config = dict(
    n_layer=19,
    d_model=320,
    n_head=2,
    n_kv_head=2,
    head_dim=64,
    d_mlp=1280,
    vocab_size=10414,
    activation='quick_gelu',
    norm='layernorm',
    norm_place='pre',
    norm_eps=1e-05,
    positions='learned',
    qk_norm=False,
    attn_scale=0.125,
    bias='all',
    tie_embeddings=True,
    parallel_block=True,
    init='uniform',
    init_std_qkv=0.0175,
    init_std_o=0.00284,
    init_std_up=0.0175,
    init_std_down=0.00284,
    init_out_by_depth=True,
    optimizer='muon_variant',
    lr=0.00961,
    lr_mult_o=4.0,
    lr_mult_down=1.5,
    beta1=0.95,
    lr_head=0.00984,
    grad_clip=2.0,
    warmup_steps=200,
    schedule='wsd',
    decay_fraction=0.752,
    decay_shape='linear',
    final_lr_fraction=0.0,
    batch_tokens=131072,
    seq_len=256,
    doc_mask=True,
    train_tokens=459600000,
    steps=3507,
    dataset='wikipedia_en',
)
Each number is 500 + 40 x the weight over its row's rms, rounded and kept within 0 to 999. Layers, rows and columns count from 0. Numbers have three digits each. The size before them is the row's rms in percent of the matrix's.

# down: layer 16 MLP down (transposed), 1280x320, rms 0.0944, rows 1237-1279, columns 192-255
# up: layer 16 MLP up, 1280x320, rms 0.115, rows 1238-1279, columns 192-255
down1237 100:423499483525491434582453446489583489516513460437511544521474458529588474464485476555547546454400487470542461535506527475546481471521501535570456573504450512506489529488508457496603477464502535
up1238 098:477480524471605490525620538495486460528444528556473535539530556451497543446535497556481497470473415491528544434472539463546448508549417444503500450588508499564488476447499460497555515514532489
down1238 100:458508497498434509463463468506526443514490463572555535471459486482546541508488471489496473556591549454488520544537511578487497532547528510536462503509537497488521464471514544478526560520392532
up1239 097:494499426505507463446474489498442571505486474542447437525465588490476514502491512518536512479505504572473477564474465522506428491633523523543494433414493538475432381449510528634491505490499501
down1239 094:531534568506424497545467501484495507451523531491555458522453441561509489521524522455485543502495531456482449470531524521453534541529511478510490460465520407439513508500515460436515545485541541
up1240 105:476467435472544514570481487444501460490596556502460495454505492455468506431467535523434424530493506485536540538490510460424500502491523475467519503476526521529484500458571516563519551437512501
down1240 104:552519460513525492499463467502484432484450491483448419472513477458472532446534518525556516477562442515502532474495603541574514537504530449539448477493450471469482477486444428529501535433510503
up1241 100:507505503465503547458492560517555486530522532481507473481560416476543484490527487451514515581453533510424462484533489510474494499543527551536577475483458453539478524490610427541480498489545570
down1241 102:511597473434498538507442512489589496567581449575455481426426501521514546514512517473489528470486524584485452456531432527409504582433550548484524510529527508514439432486545486508507421481564443
up1242 102:532506501483481523529496554571537554473427468530450484514495393460495494465523482431420445520468491459526481464480479508564551433431524484450511456450444480446506512502504497580530503554576538
down1242 103:438479495474524457503517507500433479497529507517523540500447450489471487504484538479457522549445474511485497488559516505520491535516476513499548501509479551455473477578412505496558528493525391
up1243 095:519480538418557502453511450513476580450499454531529537454447535453560435543557438442452554521516498479501535483478508548503529505503459527492537501513503503562466486512515548516462464489554415
down1243 086:514494478505419553501531507478542496570531469472525450498498455527498460477535582500492549555503464463442519443411483496479555439455569505538475520498499423561487449435519481495436509502527578
up1244 101:476442602519468513450513461546479450489573503480497518577524490558520431482435528547487561561482483503590507544479496535485558553521494499554480538582516557521543441521516487487516514491391584
down1244 102:473500425450517486566471419564534507450527459505477481513467506484530484513491491537529463494432368482518496512535522466515501507413554513521469453465517513521572510471373504429513517485540373
up1245 106:531522490498585530500508517457490498415559470419556582506535530591462532452481508527399519529546479506477460514516485488519523541510442506511521444493554522507465535510517450460500544553411519
down1245 104:485519465438414502482471527551576454558448437485486459466450463460444568422518492500546512529450506550516525535511560529519466495471505491460574564489494416545516507534459468529435425577563521
up1246 100:525475494430520479477520476422559495477530495518507502480441510490553519522514484454522437507568454503535468491540495520525565447537489504476544426508525502510454437555536511468522487502517507
down1246 096:500534536477532588526449545542539494487515507501508546511493591508522478447484491556525431525525550548463520542508477526491461539554539516572453544509472517494492501509497464487523513551417533
up1247 102:432482500451561443488445490465518447505486547477462459468575534470512469548549509491496452474504525595427519565513459493497531496490441520556449524499482513517585513547571478529394560487462437
down1247 104:483487521457491517445467526438452539486516520530404457446520499496478495499494540446506437552525522555535480487404405475544475467458470489508492528505524487429507472503475428508485444530462484
up1248 102:486470515467448470455524533528450503504528494483506512479513531506533540454549531528427480509549464467547507488552487566551487565518551454526509504516492539524487497529534532522479463431629494
down1248 101:482505516509482542512482511558501506520526480508509475432481543461503461521443516515458444494493544527517550558548459480511430499460507549458428454431551536504523474414518571501459432554488505
up1249 103:582528495455519511564546510531567474466483558475511533519511487472462478508474471480389460582497444550502538518522419429489486561551454534405533511493467538513403513548474503507501536426495451
down1249 101:534500429561491572495425512473441453558469423510478445477475452499435520437603530550531500570506473504537534519497532538501497478482492541508562502523410529532512522530485496443501510387483540
up1250 094:455505453548521513505483540557553498500543497560504555496426481475554512534489454567526451439514525574505461554540429457470466530505508523545531465538538436517442503477481431517561545443484519
down1250 092:503543541536427441541494504504487513510513500538507441505612506449461416435513524510485519501475579412492542500516540544458485458443552486489543427503454533489511533541485524512504502493430460
up1251 101:459439558540491523595461503496483500508521402474498503453506424614545485542534520602577531420556480434517539483510498487557469540519471455494526531543493606479517401510431529523493470439561483
down1251 102:534572462461449466538481501465474488583513482495530499543493473476486505424540460538576520561456490489456496503489495455517525528498571488546508501585525461524458529487528485520462518510429514
up1252 103:442489471457482524484544427525502517486536509446538510480557474381563529522589499509527505465419516536527480485515431539560559478529471456437440457491504497515579486483488540450509393493598483
down1252 100:444531495501504467508392564509475538533391532487559621502551510487498512468494437528518536567505539507448455575463466442449519468453529472542477496485494528517483541552522480467451586510474483
up1253 094:477449463420580469541471596443499466549453460515509497541536455529491454456531540623478472435511435558427537452487587511474490490491591478552495405495432493553541525491496515502458428483535514
down1253 097:448450512526510523466536444546516523488544528481461535463561535539505421566499546511465494583561487514498520448462462486492505540533454543453433451500466516464499558441504471546466466521549474
up1254 108:494463467407435505498481503529541498515547476474521438562528474520464555511579436516477518510494500510440493504441402513515506503472488485510492445478545510511464461505435535485515505494480568
down1254 114:523480545456478519519520492545469548507561476492508451456557461512575501500484415516481506484482433447456494581551522445481533498448410520528556474472447555503480479481475528488455478508556507
up1255 101:500566582470586483532503439526521472524508518476495556527511539446474507538479489525511495594513483521523507501444488503491420543484496541501466412530471466497468497501502472470474526536448544
down1255 099:533465537550499584417498511551547485492509514534465460574412551538507435518505484523428526381472524503551570512495432416478473528459539520532504524467501518450549476472544457473530492449483526
up1256 093:471473513541457523493535545532413501536506420429431472571519471458514477537498438423482495513498522570525463510500490466494561509508446541464553529489460518508510431443460463428428518522502523
down1256 091:558551406527455562531550494486499469432481527517487515501543457494478554495544498505467552492545474551510493534519496508521483556458512502449475505490496478494525542473460545445477488481550612
up1257 099:489395495467473484473511485485493542497454502441497525532464550509441500480533498503554495518585530387465540578545481494437513482509483460543497523486498414503468502499457518481440507503481504
down1257 100:462486454525521586520465537476445511541548496488544484415476561512505494431506508442486514410500522568511520447507446472489529465510449561491472532502517463481446549529444415487498517492499512
up1258 098:502528466501485510566456518436529482489436474510466502524536524533569531449512463494427492608537571565449532493464614486526503454548532432446498578520475464526554547515484474497502444507490471
down1258 101:460485499486506533545476545485495504509526569532449524501477494484487495522447558494495503412433487508487519517465472506483543516440491489473439445459554522556430468490552482442372541525492504
up1259 098:526519450489497521542467520540500576426520587513525486527475450516516396474490489489514445483590474492479460454482561516536510494474489585529492482449465463460541523474549458527501593518456493
down1259 102:428544514571476533474458436436491449522538431449508474502460497459510469453534549561503540523532494461526488517483506477526459491521457420521527509516530550492507500418492477537581523527542540
up1260 101:501507521572554474531476446542500507548510531515462517499529455501490513445516488525484553567466494525479473510518517545558544426501545425556500514515479490535473453465545514468487473454442557
down1260 101:460485443538466507588572449524446492517467455465496526526570514538527519495484511562501506484499483510527481548483482517453564524560481488513491447500522468522471521475487492510432424476464537
up1261 093:496528542457476568511488497547487522482473473534559536589515560469499534530516526547555440512461534486507508497526541476475476535498559609549510494546488480489454449442477456567472504521537568
down1261 089:582440519489524494488487440456492537483491565431410486488499539454574468592534455474539527440515512498498491447453494556496509454557471445427457505468530489485492541464510517442490491483518452
up1262 103:561497498522504485492489458536484477501484478548509474572469473553474467484477465459456538434518509520531529521451510458461461550485515522498447517475548502519585513550499495572517506494449540
down1262 099:486463560443526489476520532492451532519513528492529549563504520497451530510529536564525482537447484533469501499578487666500492460410458489568533489493467494515424463496521503481590538489459468
up1263 099:474578425551565557443550475502437543455535501544473469539512497523476573493533510559446580479524509452478467530514446462509496496499576443452443541505448443537529491475542470549525436523496481
down1263 102:552402564465466566546460461463468531489457508509427524530489482569534449517525522438510438507494471508530560503471527531518556532517521478504455504497559529524454477526439467522581559450505425
up1264 105:463486425497541543523509616423528460470427476421579474522489444487477538523533472512527526569546494467449485478481583510513435508474546524472538404454481514471486492489517461486424476527554467
down1264 115:474449546491527508494503514563498493532532406498426575442445573510483466453478482551534548458468459539582427540501479523539527450456526511430473519544513495506439520432488508548542472501516485
up1265 097:444395494463566452535430466540459550458513512537493471482509483576484489498529506574479556505558536470491513449529521485577456447422557531552538464469535498432523518513543512517577578466537470
down1265 089:468476429517492479449613492475524519489537536409523475394478488535441532522474539476455500489467492530516522495471444512572532518538496419510491539546440502563539519495472467534643470547516496
up1266 095:501441458490501492462492489484510499516515486452582524498457472557500508474450495561586548494556501480510503500521427485463479470456447414493517445513479498460478523467501500441502516563532477
down1266 093:500508470455570463436481576461545465551512549487478544469497503535508478486465548443477456559475557503486514412523492499553479500542515535496489473469495492489526476397592509453533488534493533
up1267 107:488513505496526533475436575505546459470451489463508541493522545424531431476479476480468556475534550469501580570479507487509452426473557519495432553530524531424526526582491483496515470522567550
down1267 118:540435517472492496503496550520588485498429482467548441539530537489487472491460473518490487505533433535495477455501523389537526461511561520441517585500524447547512537503541522534486532518478567
up1268 101:463521552462526483555555441444483605567531526489522552545510523516509499470489494540448563551480458528533510488520478482532561562527476484506577460467493522506483500430407499572453455548532439
down1268 093:491541486471437544499543527423610530572447492469456524500541490556587483535504484527458574540562541477519440546524476552494544493497501554487484491522493502422548463506461536479561423455519492
up1269 100:473575459480513529448537499539432508447531430493470533468515535521529468545496541458464477567466485488525536451625479497532523535554574435522485544560458471492509472487559414539485518400501503
down1269 099:550509475415603471526513467517481491454471492526521467507468533449521492478523493547528501469516537447447505482476460487486510527486491517532443521533515485511521442485452515447513513519513544
up1270 100:551492513515471478412480468418488504489508589519522529491494515473477562553512443534511489475453449515481515532590494551499495524513479451493484528477438510440496471502523503448528551508512459
down1270 096:486459527533560596578542499501523482477569509454407544542468560534522494542514565454501516546551449492530525472527548517522585506477476525449438466518489511531465490536440524578576466495486477
up1271 106:439516529543519462502484536464540469480521573462541478540522544482483454469489479505461555479487450476471505477559526497449567513541515457542572518463464530549492524537509452492558504527476480
down1271 096:529532454525477484528512485474409523550453509429469526519484479402499538548496508505465539497480584453560475493507463481481509600402439449471489481495508501547542530438563507508556459539512557
up1272 100:532544555540502478444447486444451515480572476512474527447442515536452452493436495536529572547510487489460508548432461502474528465510576492429511592490534517492474533379482476509511506466530479
down1272 100:517570456529447497493497519523473520522514541572508522482517548514499495541577562473522496508526617463479563495509573494495511567535406557525476482517497479466534485562456502502530510596441459
up1273 096:494493547491422480528451546529486578534516521515524537563443490451526463525506507514576506497506489580446534480468517483490421402438525545475442506535510473472534484507514463473507542548546519
down1273 094:575499473476604478549514428547504530516486467555497506510563572559577548463489495527468483557492458499512528431458439524506546557541475470489500456467519418502440550457500488555524500604578503
up1274 091:539493438535455441514472475403499414467590519465484471501457544478469450535512531466549507455524517494435450440425452440538509466420509471532499470541426554508555465491490434492496505501570549
down1274 085:490487485532533622427578497501457468493452520518508541442476459544464469529509503486514466458473482518479526487540544453490518482476523533557486508461515499464479480529452508526574588539487471
up1275 097:497478468459476533495501497438478549472462583504494538503471574510444498526476514512498491491466546447465520549450511429509434485561524499514470470520482463445531506524588499520519457483495537
down1275 097:544507545521483472529549485451490458504504442477452459511489539487517500499519557444591426517492452540558524529524435630524481526444527493480485486456501554479462441483535506479512547578595471
up1276 106:593527502506509475500503493522519526490451552498532546449468432502512478448539468551453460520469514463563461434526502556468483484569526516499580560486495536523488435465540526498455585513544512
down1276 101:537484496483520544467469500532487507537512452536486519558459519477636509468491433496510477487538462450488570443460538517488437459434540562510512439544514514495517421437444462512479469403482553
up1277 104:521478499524497495522511527505515496427522537510506450511403505508497504498503515520448503555534528540538526501518473462459500518549528427484480480532508579511497524507423438462507461502518582
down1277 107:471525468478502528459461450509561492431578439443435594468504557541520450511497503461478530480540514546512500504502523465482444447467587571489488518490469443479501487514438478535495400504513470
up1278 108:536551443523461458454608493485458516479545521412443542522511524524511481479490515501494482491608524461524581503485516453489502571462462475557494537501506489533557511543475485592455503490495510
down1278 108:491490479470503518550541479508586497508485519503585538474534497484535490491495508498534457562517493496546550508525540591388507502468485486515520423547413506459482513540520473467512486520526557
up1279 107:522541477514512454449536516470406507520519523420503473521458559515552556474496488525482463525550477451468521461527599488529500521514504569455476485482572545533540573460495462537573502526504479
down1279 100:502488505484474524513404588535542482483495509501481510518535466489489434522598491548490542451476521503463507522510487533474497420459523511518470477483504508473523490548510476485716484581477442